config.yaml
hidden_size: 224
hidden_act: "gelu"
norm: "rmsnorm"
norm_eps: 1e-05
rope_fraction: 1.0
bias: "none"
tie_word_embeddings: false
parallel_block: false
init_std_o: 0.0
init_std_down: 0.0
max_grad_norm: 2.0
train_tokens: 471500000
Each number is 128 + 32 x the weight over its row's rms, rounded and kept within 0 to 255. Layers, rows and columns count from 0. Numbers have three digits each. The size before them is the row's rms in percent of the matrix's.

# layer 3 attention key, 256x224, rms 0.126, rows 62-63, columns 0-111
100:144137106139080153114140134133179139098052114144132065074158077120081087185190131095063143148169153151088177152107080132162111154119159086102136154104119154114067148157117117093151141101132147152162129117104077175124132181141116101123109138174123091147205196141099138174122065075085137198098098143130194102112103112161182140144064119056
095:144159197149168168164173095114142071104103118141130180095077150142133126146082162140207157115110163147224064113100124087132168103095162095119121153093116090107138185101059129153080137166133164183179134124087141151149097064165086097101099164113121103134151116129142169173093120149152072116075163206135128136139104165139130158152114135197
# layer 3 attention query, 256x224, rms 0.124, rows 63, columns 0-111
099:113105186114119229129065128159126104169138209152127086171190116131108154140114088148094149152107097140160127166146100104170153072143099130077111137130124196141142136146130143165164150104075117113141128110155108111173210101110164112136211118071219114138120110131165114111136130169111129144164134149162142123179095126111093111181127123145
# layer 3 attention value, 256x224, rms 0.105, rows 0-60, columns 0-111
106:090104193160089135162115168071099095157178165125131121118155142095087105131121187182109087094147121147076084133110113047060176096121116152134122212122154167135162080091111070116126137147101198148151114146111113144157163147146157108108107131094119110157090131105094098125075113146067121128151100100153179140192086165110148188151102122137
099:091056096132153136116152175170123147103112172118087141170128109118120098124098133164159147153115131106136136066131115089106146139090196157110128175126117078107098104106141149136139178123147112177087121161118066140147117127114168126112145114112111155094154123096139175168094102064138122115110153150127088175131143195180083103118104161105
100:159111096123154100133195107173166130200126112095094077057135122162124150090067111089087139082184114216113107104169168124102158174110128159130135145085154061178154152067135101153146108160073118145082102104121161142135148153145153180143191144115176113093132114153104095135147149111061126137129135131102071103139188127071104124119077214135
103:168049145169096136147151140172156157124101092090186111100063138154137097140108127144105114117162115109107082139165077158104150156129086113201083142151101146114091133074088157090111151117121148083132144128156160129161110163148116213141155098190174161217074112113164136162153137221101174119168146154086147122057111153072086100121162133157
105:113130113097148154071120111142144106168158134188107141138167084129150109104103082121126164098137123129143109138165082103161117119103126175076174130062108153100214102068155128139093151152144061068171120113177124107146179170150127165117076140145115110192138095108091099157157143145113186182167103114119109127108142129138087112166094123140
106:155090180168141192130119089112145097118132092110121142152081154069166124151088128113137101053152064195158099101080217100131107110053099124072090192110101112153101101126124139141105115177086135145081155159125073123115124099092152144125109111106164104135142177112062166115084123166100147144095111180136139136075109139110157122151076199138
102:121135125129055139162121108089176087120078148167087129160126173107103133154108151122098045065118138085160103147144117113132087135120102107128097116097097100217110134202121114128093081119144125145173072165097053133093144062057142141121087137164109125117151104179096162202137146082151166176133203144138112185125104098097160152158105135166
092:195146178142108108134151113091106105114135127098112071132164118101139077103119121124097131142132094096138141138135118053099139084111074086098131146109077071096086143095136161133174124112206108135132119143119129114117069099185129136074110137135128126125112124142112104128092188128142126143108158104127092154106130159132183171127154066100
099:107178122151138164149076059107156103074155119113139087158144116139120123113139137147108087134117069092141108121183118173100157202141104138116066151151157126156109107118071104093199130136172159136169071121106096108139160175155127126119146189107114105105181127106172139148123156108129119106111094134081139116121145110123117109125127087126
096:109176157117114142099126126194139123119068098100109171184137165114175176141151171115129127143105149165096039156126028115111147143153130137137111100139119093093153085084205110190094132166089134099130155116102133148116117108172134143139126162153082088116162113080113136060157152115183168120094149131068078163138124157125114157087092104182
108:106134131161112153122142132140126234101094133168169163057140083118101098066130162111133098123153159108145174158138155109154151119162115113113151071139119172075078139142200128091103166084118085119126170090072141147117114090129177147069101194141099117108094130150030138115136078148125096162095117105131132103159141074116138150121136130085
104:095111113165124153151181150125101133132113132129134132172135124152093143165112119163145083110166152165153143145090155152129177043127171155169119152173132111111126142133092134102130112133077118175138067064139130153098172087080161140165127110125105124187105152134079102129145192142105077156113152063121148112142165068145120160116166114065
105:070101117134078175102135128086128163120171137126116068078133116157172152089142144126089078152108089167074141129133149112127173161075162147209155140159152120202125160157079120149163073121169123105145139090122129117174169096163127126072101150100126109106134106161134148066135155145160083137097160110156124153111141120105118135135029124126
098:105093089141125119076125107102179125096106118113104100080162076127186068152195160119148131129083131143208115143086120079124143137103118064125086144110106136086097100133125099179123110174143101140173079135202082153089103065106173141154116142149106162133110155113151144119104127051086175141172109100174171054074141151085157089118056100123
092:169092170162138137116099184131123097152189159088125132082092137151181107125174116150164080094103135079137076051100095125129081145157108132130177124123066106099179117125141122144131176169116103121143117031124124119120105072128151068152127108172108124160178088108168104102111098145103103131067135136139124150119133098099138155121167144100
102:127154101124102152190104111115158111109162138166125094121149114086109168146117158138141181155112098106110103121101153109092168169187168153149118151123086145086099163095143114173085132102198092137199126105129168099152042124105106085122117115179145068137164089166143086157117147156103144111086109164119109097123195121127019168149116144132
092:166126220128091149126068128164163152190145174137170128175157145142131139131134130125092127103173151188134170092134065117131152079070160137186035149148117108096126166175124130144134142108122173113127115144130115120088140133103102079155141100165099138159122158174081145146139125176099159210168138154126130102111141123131201098117092143114
105:147130127151146083134137108154147072160114108034098111122142105097133152099111130128190131095120118123113125166117156176065157067077138108064091160159140174183142122147173121131112109105168135104179093107107174133203100139178140114176151178184122156130142132142140100083086089145158155090106153133147166106139144150176113101129113178145
103:159139113088129121150127087147167121150144106080107110073102128148154116134177112154125171170111149101122123084166133134177190120096109136150153086095143094130118189143162141165092116076100156119121083131133174113149139146164101126170120159103145115111038146097124063101152144154193117089122105143154101096083112135072148148182134113134
112:099169110103132159109088186109097108163160176138097150143115139151144151212108120174120104158141145127142156076094109104134131073088126110145123160116186087127126110154132141164105045135061160040187138144114077172122131121093113084181149158094122120153161124166172113144158060114150133170131099154109147171087117111119147137156118136083
100:132119082154123150082126093159183163114096053147110195158094116098137088152084096149135131166173138096158128152098131149071142122150068162140131115071198092137090101119110166116074068161153145073089140191151148056106115144112152124207124131159119116104129148161127185120192140107162129145105067190126156190129138096130126076141106154154
101:131211098158137110172114159130056088153118117166108086143118136138135129153115169096120137108173101118140118133126104201116123090130169103117113131110130131109118103150161178161131152120140072181108125108175158142136117250154195137188136122133170130175106159139166181106139119124142162104183150124121093160175078103115118128158119163100
114:137114145144118083155048107082174073117173096102110163119130156114106191138086100166126136151200094172120124135075126135159107085073083143147108150106115095087128124177154153136182138107129179119096120128104120209143110115100115081069112132126125176143171107112129153133084175137153094142108143159108161142123126171072147095070118144113
105:149163151147137115123125134178127170063064142135124163088044091078128109128114125114123187153189152083154148139112179126079130117194078158102080144128134141192090165091109061123082106150178159114176116128108126134099133124127130168107066137172133105095116160109109139120154099175119201104188099141171145070093135090102132111099175109087
102:082142108109112143163192109133160100110118162166125187135091107180105150145078113127164136154105176109165153133165089100086109134110099142124101189086099120120129153185116109100071065150129173108167204150128121105119087192130129124156160099105144145124062110078114145128173131129090115124112164093146082098167101100126109133116053103139
097:165170187112166136160128159091181078150159137114194157116142129104139125121157126170137143106131159072136102124059149096100148084136158164120077133116152076112183120129131111154127165135125178113085126144088156071108123136129121102143049120129099224125160092117154111143074184101146118190137176042098070132176135142070095173152090109091
100:136150081125114096121129188078151109157122102138125072133104179161089103139136126168171097093156149059113183156184105136130154132174117176056107146159153183123157094131178151110119109108150085167075098136125118138155139111127097144043135149159102120094104048095163110068073073151138153105151096132083127072153147159182119118147140204134
099:105143122106126115152108073121235093153131144088123128074142188156135137134134130111151188111144148143120092115136104068095120137144113147107194197115098109131110166168118161083174122100122077171121127167154108116115087066164117163170092127153074145181185100070110104144084110084102102110119112190132116115147125153135129118143156092107
110:150125142092064104152057149124166132093131145153102103120139149085137148116154122060141077095117153066136158158108102129077150127089127105040187136149128084055122148188120111150123148091122144113151135170184091097090141156076209128133161080030142192124152123146127116115153113143162094164110111118048116135122155165159093069118110077141
109:099192113132145106151109074170109136115133107123162143135117132082141136102143072106199147172146094130170104166128102143073136158155147134062077106153100153099128174182179096145147105112203100127132173122090152094133198119109142118067141104104116080155162156142112102102162135076153129135187182125122139142118139084103109157148152118142
108:158150122069123094118143163131131119070107116177162142154211203142155057110117125138120128095132124069145164100150152097105134156099136133074067169085109107146103092086139143187106143151086170085130143199216127146133105136093125115109153123154151123139157138193169042132094065162134138197119164137176155156077074075169143137064130125101
102:062128054107155141168178177154078152079139066186109104087090154156137140135078131132109096201127147098114125137116129157153182116121069147123168174094066166099172133116170117130128088137111188174083089190124119147175162123124110154075156124084127051132124162139114140090111133129116182097138088133153164092145102173106086164092125086133
102:139148139170158083116141152125084149138141069143092177099190150112168124183117145134118093123144090106092136119175106113105103071152155132149095108147111097100157112127159121112092137104115157116078137139128160154142173157123131147148117103090187122140141145096185080148145139153161115082121078121182114160154168127087165042112242166086
104:139142151159156142138140136163119104161170127131057104114144145135150092113094109057147195120156184114112186120206171130130107147147158137153085100126110091094126140095169103133135133123136112166123115107112113077132098130212127119098072182092133157138123160082125178094095149144147162104189128092180133142140108145129134084119082163170
099:085164103075140082123104154102082152105114120109124134146147113126131145087173103133122148086150087140122143098147141119112118084130124100117130149145157103125072134152202109132176110135159092104141151181148119153168120125115083159123116119174152124063188147181128106138138158118103123111202114154141150147112088129079144118115154153161
102:123156143137123138181126069132150137149154169159112126155091181122112137123138138125105148144069164067108128140094062078125103070157078097116187178119127148135107147169102123130124116055049149143098118103131096165192117185198106192095135069137184196170129147084140093052148115159124095148162149118138124164140084144151130173128171137092
108:099153144139131122155059097058133115164056114118127120142183117122102103104095135184166144186143144140147171126152182114091132125124171104150082141158140137114104152153113143112069125143099153127092124067182121114152071160086138127092158128141114088170116185140140147121150161179124116120056160149166089121143100118155119067108151180152
104:095147121092135080101152139155128141098113151125163141133111107099088198114101150123156138137098128171100072116155158054066096150130103142124178086184144055144128109152009140175091183118167127120136117150142108166106168124154117127144140178106105068120153088166130168139134164140095142137129155046127157096136178169132167130109160106165
100:180112167150153091166123101117146153133128148115117102134082078132097150199151186047113135120115100154213161124120054118151178139094090116101114110132135140122093118149108168122159109095134114134122156115171178101125106126054156093133105168172150098173126124154099150136075105111088146029163072110106140095143119063111081124152129119108
106:129168150149181140144115112091150189142206096094154049187122121160126126113158136104105129180122160099110091202173163133153109047135121132145152088146120136142102063102158128115148089129153087155176165118128092125042122165138127140140102107151181155106140099085093102135126127092122114095112091114125151127147071100064111128098210110124
104:062118086105086153125140125090100141079130141086105133144168082191145162168145173089130126201095124153071088146156123113105147136111117053112166148121164059090119067086131119131160167081112118175131140127120138145141092108112188148134121100178143148130167168177085146126098077162117094136105141114119095093097121134080156089148121087139
103:142150109172129094114141210089138129062158122066037115142111126082157119102125119083115100133098125169128110142104157144125116146139182152141118155116112132150111127130171151177164099153121139099133094157129114118112158152165125101094144115175124160127129122151131137118177100167121120152178112160182148118116109088130158112195140150114
097:137139125129084236124150109101184159150089172111186163152157123138136146117083083182178169066125122098149118147134113148130122117118199105100145114123099122202166220096145077102138134071145148132134165074171143109120086080153109119104119149076190124127120129099119102163101113177097091103159170173103076113169146122136138127098098164114
101:096100124094133168184198147084119126089131072083125182173188171111143116104101153101064120108145076096152092108059132137095191123093123123196112117109164126090154118142072094198166061168105109162114099118140095162098104139072073160059089171160120125063140097156091129126143141123115049180119129104071115140120121169107158116188145150134
106:057111125163161156133122079132148067074133149152114130139189146166140151203090081100098121090122104130149134131154120151126188178077099110106120146167101133144062113163123120160125176127156127058138163112146117105148140120155084161140125133107134145142131089079153136152129182098051135082166135132161179091157110145138091143137136204102
105:106111147106156103182117102120192138193126091082012091162146096174082146090188140149123144124159121132144146140129132092130123098183139076143156119107156136121121155134092103150115134142133136055111157099081103063109139134089104173118068149143147069137125104138166161144150119099150102143136140098186146119140077127119085122104142101153
105:119145139155173168237102113163118100120118186127176078115064055088103144137085094109158138144147110140096182105092102131136115117156138119137145178073147038150091145095105123113077151155177109110060122108131098140035223133068146088105104118167159099160124147142153096113148144162175161110179112080088128142115154130109119104103121107130
102:155110137127063094146115138154110097130090141148065144060137174117154110121099118132099085144164116145134097112060189117184150126177141145121132097103150127126126093094087105071157117092099139116142162095114111146121148141070176101086106144086167118121089104190128107090108077149104118082193182152145081102070098172120169097150119186185
112:195116112069145154125144114059084172127165120131053155135135138124115071085144102075151147201078161127115082107182149133139071143129087076182192128107111134128129125157170138108134147185106133124184088139112178138118065088110117115175169175130161122122064139119099118066135118176182081140142220160131166108115136160143116118105143093147
101:174103141101177111101127088128084127161133138158109115122122106181015089118182149137135149132189123144163142178102130095147136109159110117096173126125119132208099147184133115165084152178095111158171129091150124094111063114103131171063160111143081122128154098134134148137128105129170102091150137175148081205131101148092099112079143154062
106:108125145109162120157083131132199135108096071099171204070121139134082110138110154159089142151128110152146122102108092144102191132179082128117131146086160142118103100114104107107111123107174130149108169146095107144184108113145119118146074110088120151171124153095096104120184114080092121116132092066101117125149129124199153118102142167122
104:134149163162099147103082128092106105096129208115095115050158089107155119107164103063099111161136127150109113096086138119157122147095122108126133156138115098093077094117134141088062082102122119091148143055111078133155120098162096129164109150162134152145067124148176127145142146147121155147148173130153180116127158092140156102116166117089
107:153162180079122140162161142105145175117095206136092074189140147132112125117144105099161180136116142100149113124160117157104097103099091186102087101112128172161181091075109135146148135141149128147086150091136152149145113056140137119165098141128163144089189143138091114186152141128092118092117136140126181149142141121126117099134080194128
098:099086113152111084121161147145121179085139096111147095151076114136119122157100115172135133157095114185134162158162115131158171079097131076126144138088144104095191158166148109065113135130154134150094107120142055134113120114144142100138133098132055091126159116103155124102133154093161103161126126147078137184137065174102221125129122121077
107:146098110073133188072197068143109108099112124148101132097132174139104120125116098139121143113133151077143082106102161094128114038112133101153168166117112097144110146150139138131137126150064128121111131097113093157140120134210140148106052136187135164162110151150156083121118089110195123059073091147151106153152084116138074112103103081189
099:133121113123129175109094129141156133076199109138120150121107150090173191123146099145140176155118098116084120147149147123152118070127125096142113079156109136094141133079105131118135094165193182121143207100181151163139150163133148148148126144110127118137133128173107145175158143148086113139100083071093138169207140227151119089110135124131
102:201095078140104107108109140108089090087143150104132144129118111184133135171180130103076131127085153132155142188125129178125078196161112131121160189144098125098101148108085100125106079172137081157074176099142190090100123125148087129109181141127138089135101162155092098129144139199124152110161150080131151047144144107156115164072108154165
099:186200168076142139152124108130077168145062133047138114115129164108067140170158115125114089112162118157126133116073123049102065118173096105097100074143129103108204170150120174200132137093106105131127111109150126125131127137153107150176089104079152148165118150154180153138141160139157128106112147128123158155174077155178130119137142130149
106:157082139126090166174079124142133116131088117158148104132116137140158138110169163121077142185138139111087110203110144128142190117182069143102101086071102116127101134051110111114134098098148207159050102169117077071090078140077180128103128156124220168136122148136128086107129152126140109149167143133151163082141142109129150135122123086140
098:191133159108123170116126154145106197149153183133133071119167102120156135082190147137107213089143118122120116048071093117128121109142095181119157066142082158105115172104178153128081137221150110150135123130121187183105115154124085154144118104059095089116140115139173109082124191130123122128148136139132102122132127128137078115121160115171
100:127148175174135104147122135149105108149116092140103089121123107101137137129141176161169178168135127045119129132075110099102093109078117065137132082153138156106099134130081076144165141079117110172123106129078169005101141136166142150091151133106054180142126116132135139094120150179130171087063141118020143148116124119126165169067160146125
# layer 3 attention output (transposed), 256x224, rms 0.0806, rows 0-60, columns 0-111
104:098129159118109144074088099196160067157055128155127135118115078052104168117126138062104135106122163069104154068128117144138046117108093142116174109118142097108095086175193151071141153082105153114087218072109170147109153169121144166147106162154147108105171122126086179148098180104100146176065143105120110094128154149140134084103138194111
102:187192113135094077128127108125137165186086184127121081138093121139152155138163175126149196140075130111091130153098153164139117124173170151107130120203116134079106117139116151157120154114095168117149091114170174140151104074192102101134102169152102157195147113140121123140120106105119147147130149107166176118104124124139178183057166119124
103:135105147090098168124078124107105139111085055167166146174180160140183119079130139142155155100124152085109094077124140090140092061172129155158172176121131204066180082112116127210146132108114143128104108102117126107100119101084189104079124131143116102194150093088150151084111153131197188135162154101123103118087102170146127121107176099171
098:151118085103144135121142111123199108151117147166116186086105149107098134149150100109103164098148148164106121149135162148186135124188087090171141123078133114139115178121080154087173138101164179175151140171142112136094104141155123124162099094101181062134098119124095104087121151151108166151139131121117100114153091101132116159116111117122
105:135128202095173096099128142100108132091170148101110191088089099125103103159086187153130171120108162106128106098154133079172059114128181101188125101196106136194058098106129082136107120091110138133157154143133150153149139088165107099158137103147133118087103165112158071139110119128106189135148177146087137156108115104131159155079144129146
108:191071107085123116149152090149124139126114107136149096140136079092139111124115162131128142106112077062085085152124189125149120111081164099112062137124143149135177119158106126137158153097148123118097133177126201186094096122122081101104121123169157153053087142128168128185165120200151161162116156170106135113119158130145112053122104119096
105:091082140140122156163131099103104113174119184005132144059134117131100131102154139144169106124142156130153120132150146150123145150112134186088146149155159091108157118147138104131095128196169126142051158173150138064107187078129136171116115131206120131103150117156100056135084180131169110090106169114210131156088153151185105122118173176124
094:101165189090186124067091040134080107108148157156141134172143152125137130183107116128114111141062136167139114131083105160081126165115130170155116085121151068118153112209137100139127065122131113114143175101184128145102171098135179126181138140129118081068076153083135112044156137115153129116149092100172125174094089161106131119102102166119
107:087148111144203104131103117151156143188140124137120195099150112175164147129088134106074108145143101146076149130153130102082135114186155141162076120157090114124086168109228152119096140176157128122134143134095141144194116142119128085158125172160121153111101145149118141169136159121112114094136107131166118141081141134149098188125096126164
096:093162148173168135131099095104114160068106121152146097113105101154147096172153131134126100064129125164167188156148133144095088203099102121037110210151119108130120155141143109119162152107099125135106097166103105114119152120115121102092161167144158167112119124137093115116141133113174170186174139123121105127115122092180099141186089173138
104:149166152100188160129128101191133125113154140104161145142149160107113118155171159122100114173101210134154075094141105140148099127121092122137110124094154173151120143133079115094090107189108108092093150076083115173166125152110090093097184112130135122231094076139223117139100164140085141105168102117150165047169147131089120135117100144073
102:146104169091096116066137156056155079087166124094167117127153129101124165131126101122125158138144143075117092178190104105110140155135037079111120129145142134127131138107139122106135118132155125169117103177156127121128143127159159152184119131050153133136166142152169126144104119187089162151145078175085133128102160114102146123132103154131
101:183124106128134156121084110146076116118124119120110139139116095138093106119103126115187160070120102147155075081136137146164106105118102105155083134100116141134119141103116094167051106184145104066148121141160111176115139140104102120168130104162116053166130178120143098096112134106155072082132060162112173094102047113132172122152133137086
098:158117111174142165182168078100122148133134149063154093117143133129154148081147113146082111144124101160095170101093128068146148095149136157120078146145076103117199120117144131134077104087134142092146157167075076084146083121169167177199099117105132140188108151157133162163105092175122086102137082162115126127138140103162089091180164162168
096:104151087139139101157134027169062128176128155164077126148132070099139154164147121131082143111118162115104105105110038134127132100104116141063111140140177083176129123167139097117115117089050137085144137161203139165142212140121147086089182163069134122145165154154165122111167106081157123211152131100105132117117145137092154107146134114114
102:153128145152173112144142134102141102137140079084049108139056115068140123137204097134097139135089151104140159128144154160129137154112155081101136117105125097132125137148123119140151104074117062149126117084107142158113116187137130141127069137099131154118216091098147108119065150078160153104132089148216104087183120149154220108171139105134
097:137079076055109109146120097151125139105118136118117132117089133154115153180035138156075098171156122127163166141111092161194134107110130165095149127088113090118170118072174129106131097163121157131112125158151118136140096115205212102142084153106089121100127108138088122142104055146153123096096134137090048119143112089199146126189160116180
104:179151153184097172103159139099082182097146123121125129096112115142059162133077148100090111096112064113130134040093134132127093182099160153150168166040122119111098107125137114096130083125130092183071076065132157150149105080086071102137124102143106144132144127132086169166145090090099173163138125136119062098144129185123113148060138071131
105:120123158155119103137111116103154147099128134136144147151115159142161099099120141148094103108108046115117082082129090169147110073155176094201124138059095181141087098161079128139091210131117052136127167137144064160137131138154117132164072117074140131135133097140124209105046130093097091132091150137070152174141119133125005134192070140141
109:101177134113174072084128110124109082089078119162096125122124110103104153082168124126122099139147112130148119149166106115098120170136181137138195018126125124120178098081132163145099134159141123103141150098145115200150098062147140122080110146140116160157147153155146086083140131184143133123048161116136095136169115115085113135149171054095
103:108234146119116132137123145078157113123176139176156087129095205139103055134096108138147050137134112112113104101118141101158119127145129093133105122141137146092134132147160168169100102096138124153125085152093093128190119111153118128097102121147146169127189086149091110128157145153187117158117155110174098164125175095142072100143164089124
106:120177147097105154060137128126171169116143117111092150117098150091134109105110128136141132154091154120131148127140164166123113120109088181179128093132127106145124084083186134081136109100139154182104092160123093123078052160114116171168119154111081124128193122166120139127142125127162158186138153121085083184149103155194121126162134158137
109:176156115118159148131126123143152053203140092125165135152113096168159164142151147095198123165116133146129124107122181145076060143167138140061158064078104159110132159074127154156090092143110098064120115124108116104181108147117115092158078113139130103063076143165119066130144095125116150137158151135196132097115127133140122117120067060108
107:151158179116127106204115143115111154078124190062077164077161071125152123092126160142133115118130169159105147132150091105165105130129129069114110205110121101081125134140104174080201098120149096174141131087114128145166127099150122089193112154083137117155125141079154076097086146112184174169074111100147135108026163120168109096172116122138
102:118158147082145169139141139115127162100125108106124150137167078081161120166142142202092186135141113110156126139172140124094056093147094045148082143115151121136134127109116148106073144110165116186112121133080032115178169109139145065087116089136069112137160080180072165110126076174086098129101131057123145110062161119098138111112124165122
103:131074130104076111117129137095141191137110145197057103117045093141058174162162183101172065178147135201127133141202094116085146085107142161135089141142113147087062153084156147115096098118088079169105167171130098138136160110124148135097170177121129097103161156147111141125104057084154140119163094103071158138129172161153083084158085216132
094:091085177117138204090109174110137144139108138074149149144156115104098203169153163210093114113109098113089182136152142134094176115125119159171144136128101073094076077122133123152095177158112125124122142085155176172126127176091120090145140110129167142119137095206112129192118194109172076141102143166117117100129089142130129148104177113115
098:099103138133135150066132142142072150198167169103119145115131132100160154124125102182170162080137110119168193121168132110125129081089157098134159114152156102092160171105138117090162132118118170090107109160151101130175132135122108086104146099113089151131110134142135124092132164146118091112161131127141120076097119155149112120089124162114
113:122206135090133142121185189140078104130120108173083066112123133113118143133153163169093126112106113102109140161128170147112152109142134062160093142088087145107155172111100139087099050128124146116128143151131090116109172114117136095131127122145178147135132195155122118185147150116119124077122180158147109158077136159122127140148200091113
103:065112172141128120148178114145146128135064136166127105127130155182078164114093200135136097087144080143141136115155064110115146115160105104121103171142216093158154138156125131149155110130119143090075096151117104075141126159117145123157141152221111125102131182166096125151107145125115081162143035135161168081092101064135152164133102126157
104:106133146070126145144099093149096103128123081147124145138131104125120146169172146195183114134112140140064115182129159085105112159099147147153153150118136085130159122170081199075160092093151139140115191110135106143074142096191161154087138105122122102149139101135081156121146122153085153153099105168125144157156128156089171160105188165173
104:124112142148171107114057125095197150163127083150119190193173106112147149161154183112174164128104069158105107112140144073135049215157125119121097112199195139132097120122101089139131165136136131159133172111151163133083117169102108126126125144082155187142151106161156138093072146177124076126116125183135067073134154071153146149089112140170
105:103189116154064157131129110152088120144124146161105157194152074139118134114143074159112111130216113139120077163102147095108102124111134132121198154149176129165082115095149084151185133161169094248100137095117119101111079114107131093072112130142111126105093075093128146067124185097114118099126152168134124177147105096147093143136110102098
108:134077137143131084165062113125095162167100138115158173147106103108137067096116123099094095137152076148113142170112148194138104090207125114123145101168132138136092135140090151170172141152125154154135087168100126152056122068144148169105159159145119102084046121126136100147079134169118117082157118105051067047083155130146098147135131221154
100:156123144150172163183142122199119104159111107121110123109188194137077071090119076143130047162101087179092121110150134089116134119139158234112180109112120102105153160117132174075177122078132135132095151153110109146146112174111080086181131119117057116142123100118153093124110116117141085160088106159125145161124107073108132133151177150126
100:135126137120120064109098130120107138135148133132153111138172133118105181132158064158185190106145146153108144190184140144116134119146145118124184113111119147095104129163111199114096120151156119083111149135118104164138219177095165119086142133130108115160096130106155108177107113130103047143091103063133056129130098164115085191114089128144
105:132122177074117123103212188173122158108176151128132125122181087134163123117058158184093153107165129137167157123140148129113068172117156114128120134095047110098142142100181210165132146157185097170095102123183139119091141184168075128140092186136155090140109102192133124146119085172113139117168160100136125135100064144139189127195141105124
104:151101095138166144134117146089097182188098132060121087098070095120153130170098114128106119082085176095125124120112071135098102109157082124115093214131128120076164170141223121181146109178144081141086148191068130118077131175136146174108154116154149179177098198085176135169145143072168169107138138106158085153129096156059159118121098084143
100:156119115063148132120150152085156169138133161084054157130161141057138094095135119191139139130078107100042137165123145073091162158116159126097117103114136116131141115078164081135188139158174143040145126120102108099149108104107150140110128131143122168135169119068205124143084143036126093197119084089188150124150159120170103116143119144069
104:131172116197087146131094140171123128098172105156116187127169147148116167184187121114143154115067099097160129093181118094102165131117098093174102125076107161166145141107122139103117146127162159211123141125134126079155145174136138073150091118173115090094074120099120152113110126111186167109167114125081157113115168096137121088146137116130
105:137171075176137152166186163141104129130154125160069037170102111130115144190114153143092117117138141116076137142088112141122083105113118147184097106164123164157153162093080080165129105156111153093110133179168068107086124135119142155165086151122132141190059108148180126110060133138121150164146100129098108137160123145145099092100162119139
100:132158101123161133119074105122099127132118112161083165131149074188136094087120119198164120144162154133118136114154140172144159062173157135138069104148051177156116141124100108113187118155103139110206142099138151122155135143091134156093141161126131159145135152134086132144140099181100166120081095101109077192109146099122145133200142071098
093:074107104090053081175118142102086113115139111115133139136178153120127132047121105174105098135073197079145151152100145111172197190103111115160122134128119159081158161134135185066089162128095176112112085141175116148148192206130053141125153094087113076153185114131088143113153132100111085136160151181124144110136126116147100090143175108131
097:097122057178089146127060142151122062191164137155158112109117076162119127175113142127158138159175117211157146155140123121112124143140173111164120143120088144158119094095140100163076143131134129176093126083155163148144113128160149173129129159172126145150110147135127151118089078164122157131120159229185120127154140121197068055134123114086
103:097110142174103117164100112125090156132157133094139102149107068088113164089173168106147179066113115132175049125116099147183153101187133117131128022090107114168105106112142126069176182119148144097148150163047223128161192120129122098125092095153115082070124135123089142088089119137116125138196139093110139060150132041142176107129165145079
106:147116130122127164107164112154160098158198120121088126146179133181148126174184179152123124110113158194136220152145133167136135202130125067101114130141146111127106122172148116130183068120099118158083154158103149131123157110135162139115115195118113158124172137119116075118079146133117084131098123096163144179129153113130134111131120185163
104:176101136114138135139117112083113076112082146084099147143170152162090100098092109118108130161126131120119073100133150091100112115068120038082131137151163127078139123150072112143113129126140099137172121153128139161166097121153169123147122132154130139148089096130151133133116182124136094102156124136110107179077113150077162106173118129131
104:112132052087131092163113161122165118118116139096137154175125107135118143143150153108109185120171225123032150153143122156132102124085179175137119178118067126128162132187157124170133116110080138152102074106078109157109112101114108080242131137116163105130133134160145128101158141156168124123105114168106158094173136138131100160175154101089
110:121150148097117156170094159070197094163106139096124150105102146128151090198152111125119074074065100083128160149103132179119177129134169210176164152083141118173162135185115123171118148139164113123102142105152136057122060093129150132093107061130089151136091112122137171133145113163149097153118114093059071204044177143070069103111068123120
106:170156144060063160146143157128148121100103201057170225143187161048157133173157098141148136127070120206157155127152140142149102152075115134142122147089120092135122139113143105188207117121122144142088130127125118180135138166146153125138149132124104215129111115150088114110147114102146156171118175127110160135116078116096186134153121121125
109:139136191179091150102164094126105163105141148102081141146139116166128144194117142158091095130129164141142138132171103088103108172125078050170160086126147115145138099127112152155093123110106136130162077128124161123105207129089183130143080129157123130153131090119114131133069095102119136121080119172114117057163136129152052099149141133167
096:139150102112143079083131137109150106134045094099133135108126062150114152127170137135091117132168113197109143122148162137159123197167171079058106132115124153117137117152049114163107085141122150126153102149128141113121142130128109142158152123123138098089108117084145117101141117113150175138116061057199129089085106126086141143181196188126
103:150100127121121113116093120125137117155118163102105148123156147135132081143126171145159086118090118108096183161046138124113129123145156174156123017084085142070073076151125143120091082125080192157203088152134161110092145112133171130152088112172087134161120076093159125149103033075156126182155159131197058155117155131123161149063121150103
091:121131148147163134067133128098089115106096089128143127190153107145125173166067152102103097079134131126165080118115149107121103129112085096140169155089031144182149165103153126172103187160121116073115131144108145130109097150152107100068142121146121177149169145140078104131068120150090125108135129097090166129161136073152112175103147108136
106:112116152116114102177186112152131092115149145112144139159142113112156176136215102136172146167108108145090151126144108164176156123142124069086146158158145136134084186143170132166084083146162118165114124089141121167140095112102187130138121100150158132099161120110174142125138153117072149122099147053097117085132131167109098097167104157100
103:160164111133075155102097098180092066184144148160141109137124152100073076165163134108080129087093151100129151089154177089095158148142123109133140174113104151128135188094143164126126112128149149136122116151138139160156122093149096105128138137128131176060103110094172134131139076130159142051085106202156057116142131107109153145126075123119
107:112087079123175142137133093122202145146118126153104122102179124134092111098094212110107175137077135136200151177132147093061164173140126162127152181104159124107161113104102141191179134096116181149176121147086136163167134125117190108171116177124132167147167109047171137123144080160099172096156157108185131116121132164093092128124140121143
097:150109162054127158154130153150070130070110100098123099169110113106144115121121104120099115090142121137138135147131171128159178093080198123121147149094120093134115134126142103099139123120087185160130159189103143104085128111099157129181166179146153153080125116094123164105151151163153132102140114114147101179095143199114088126164109139149
107:173121119117156137152128109154187141135132151150112161138157092194153118124167092121158101118083168142134145150146101145091152113089159099137084100085107141134143150132091107097082135086113120143144134102187186117095201137075155153139091143103120120076106139132088100066150120115101196097182104138124088101112172132113131198079158111153
100:128149122140128154108133119106073085135121079107100154115147131115122071152167088204116113137104144168137144162133078117146139115120151207174222161134134111096141162145113068151101130146086101128139118103201183064106114167139139143185168119110092137121136155115243155173119101042160099114125133083144165093114105096070192183118108095103
103:163162130116135092106162178129103166116176084175175132130115179140122120153110108129133113136079186106173118137153178102106126162176113200124072130133153126107082104183108145114092148144141123126167111121139147226130141112122176120122110186098151125104116115137090171183152198077161117118137141100168031133155135086098076146192083177154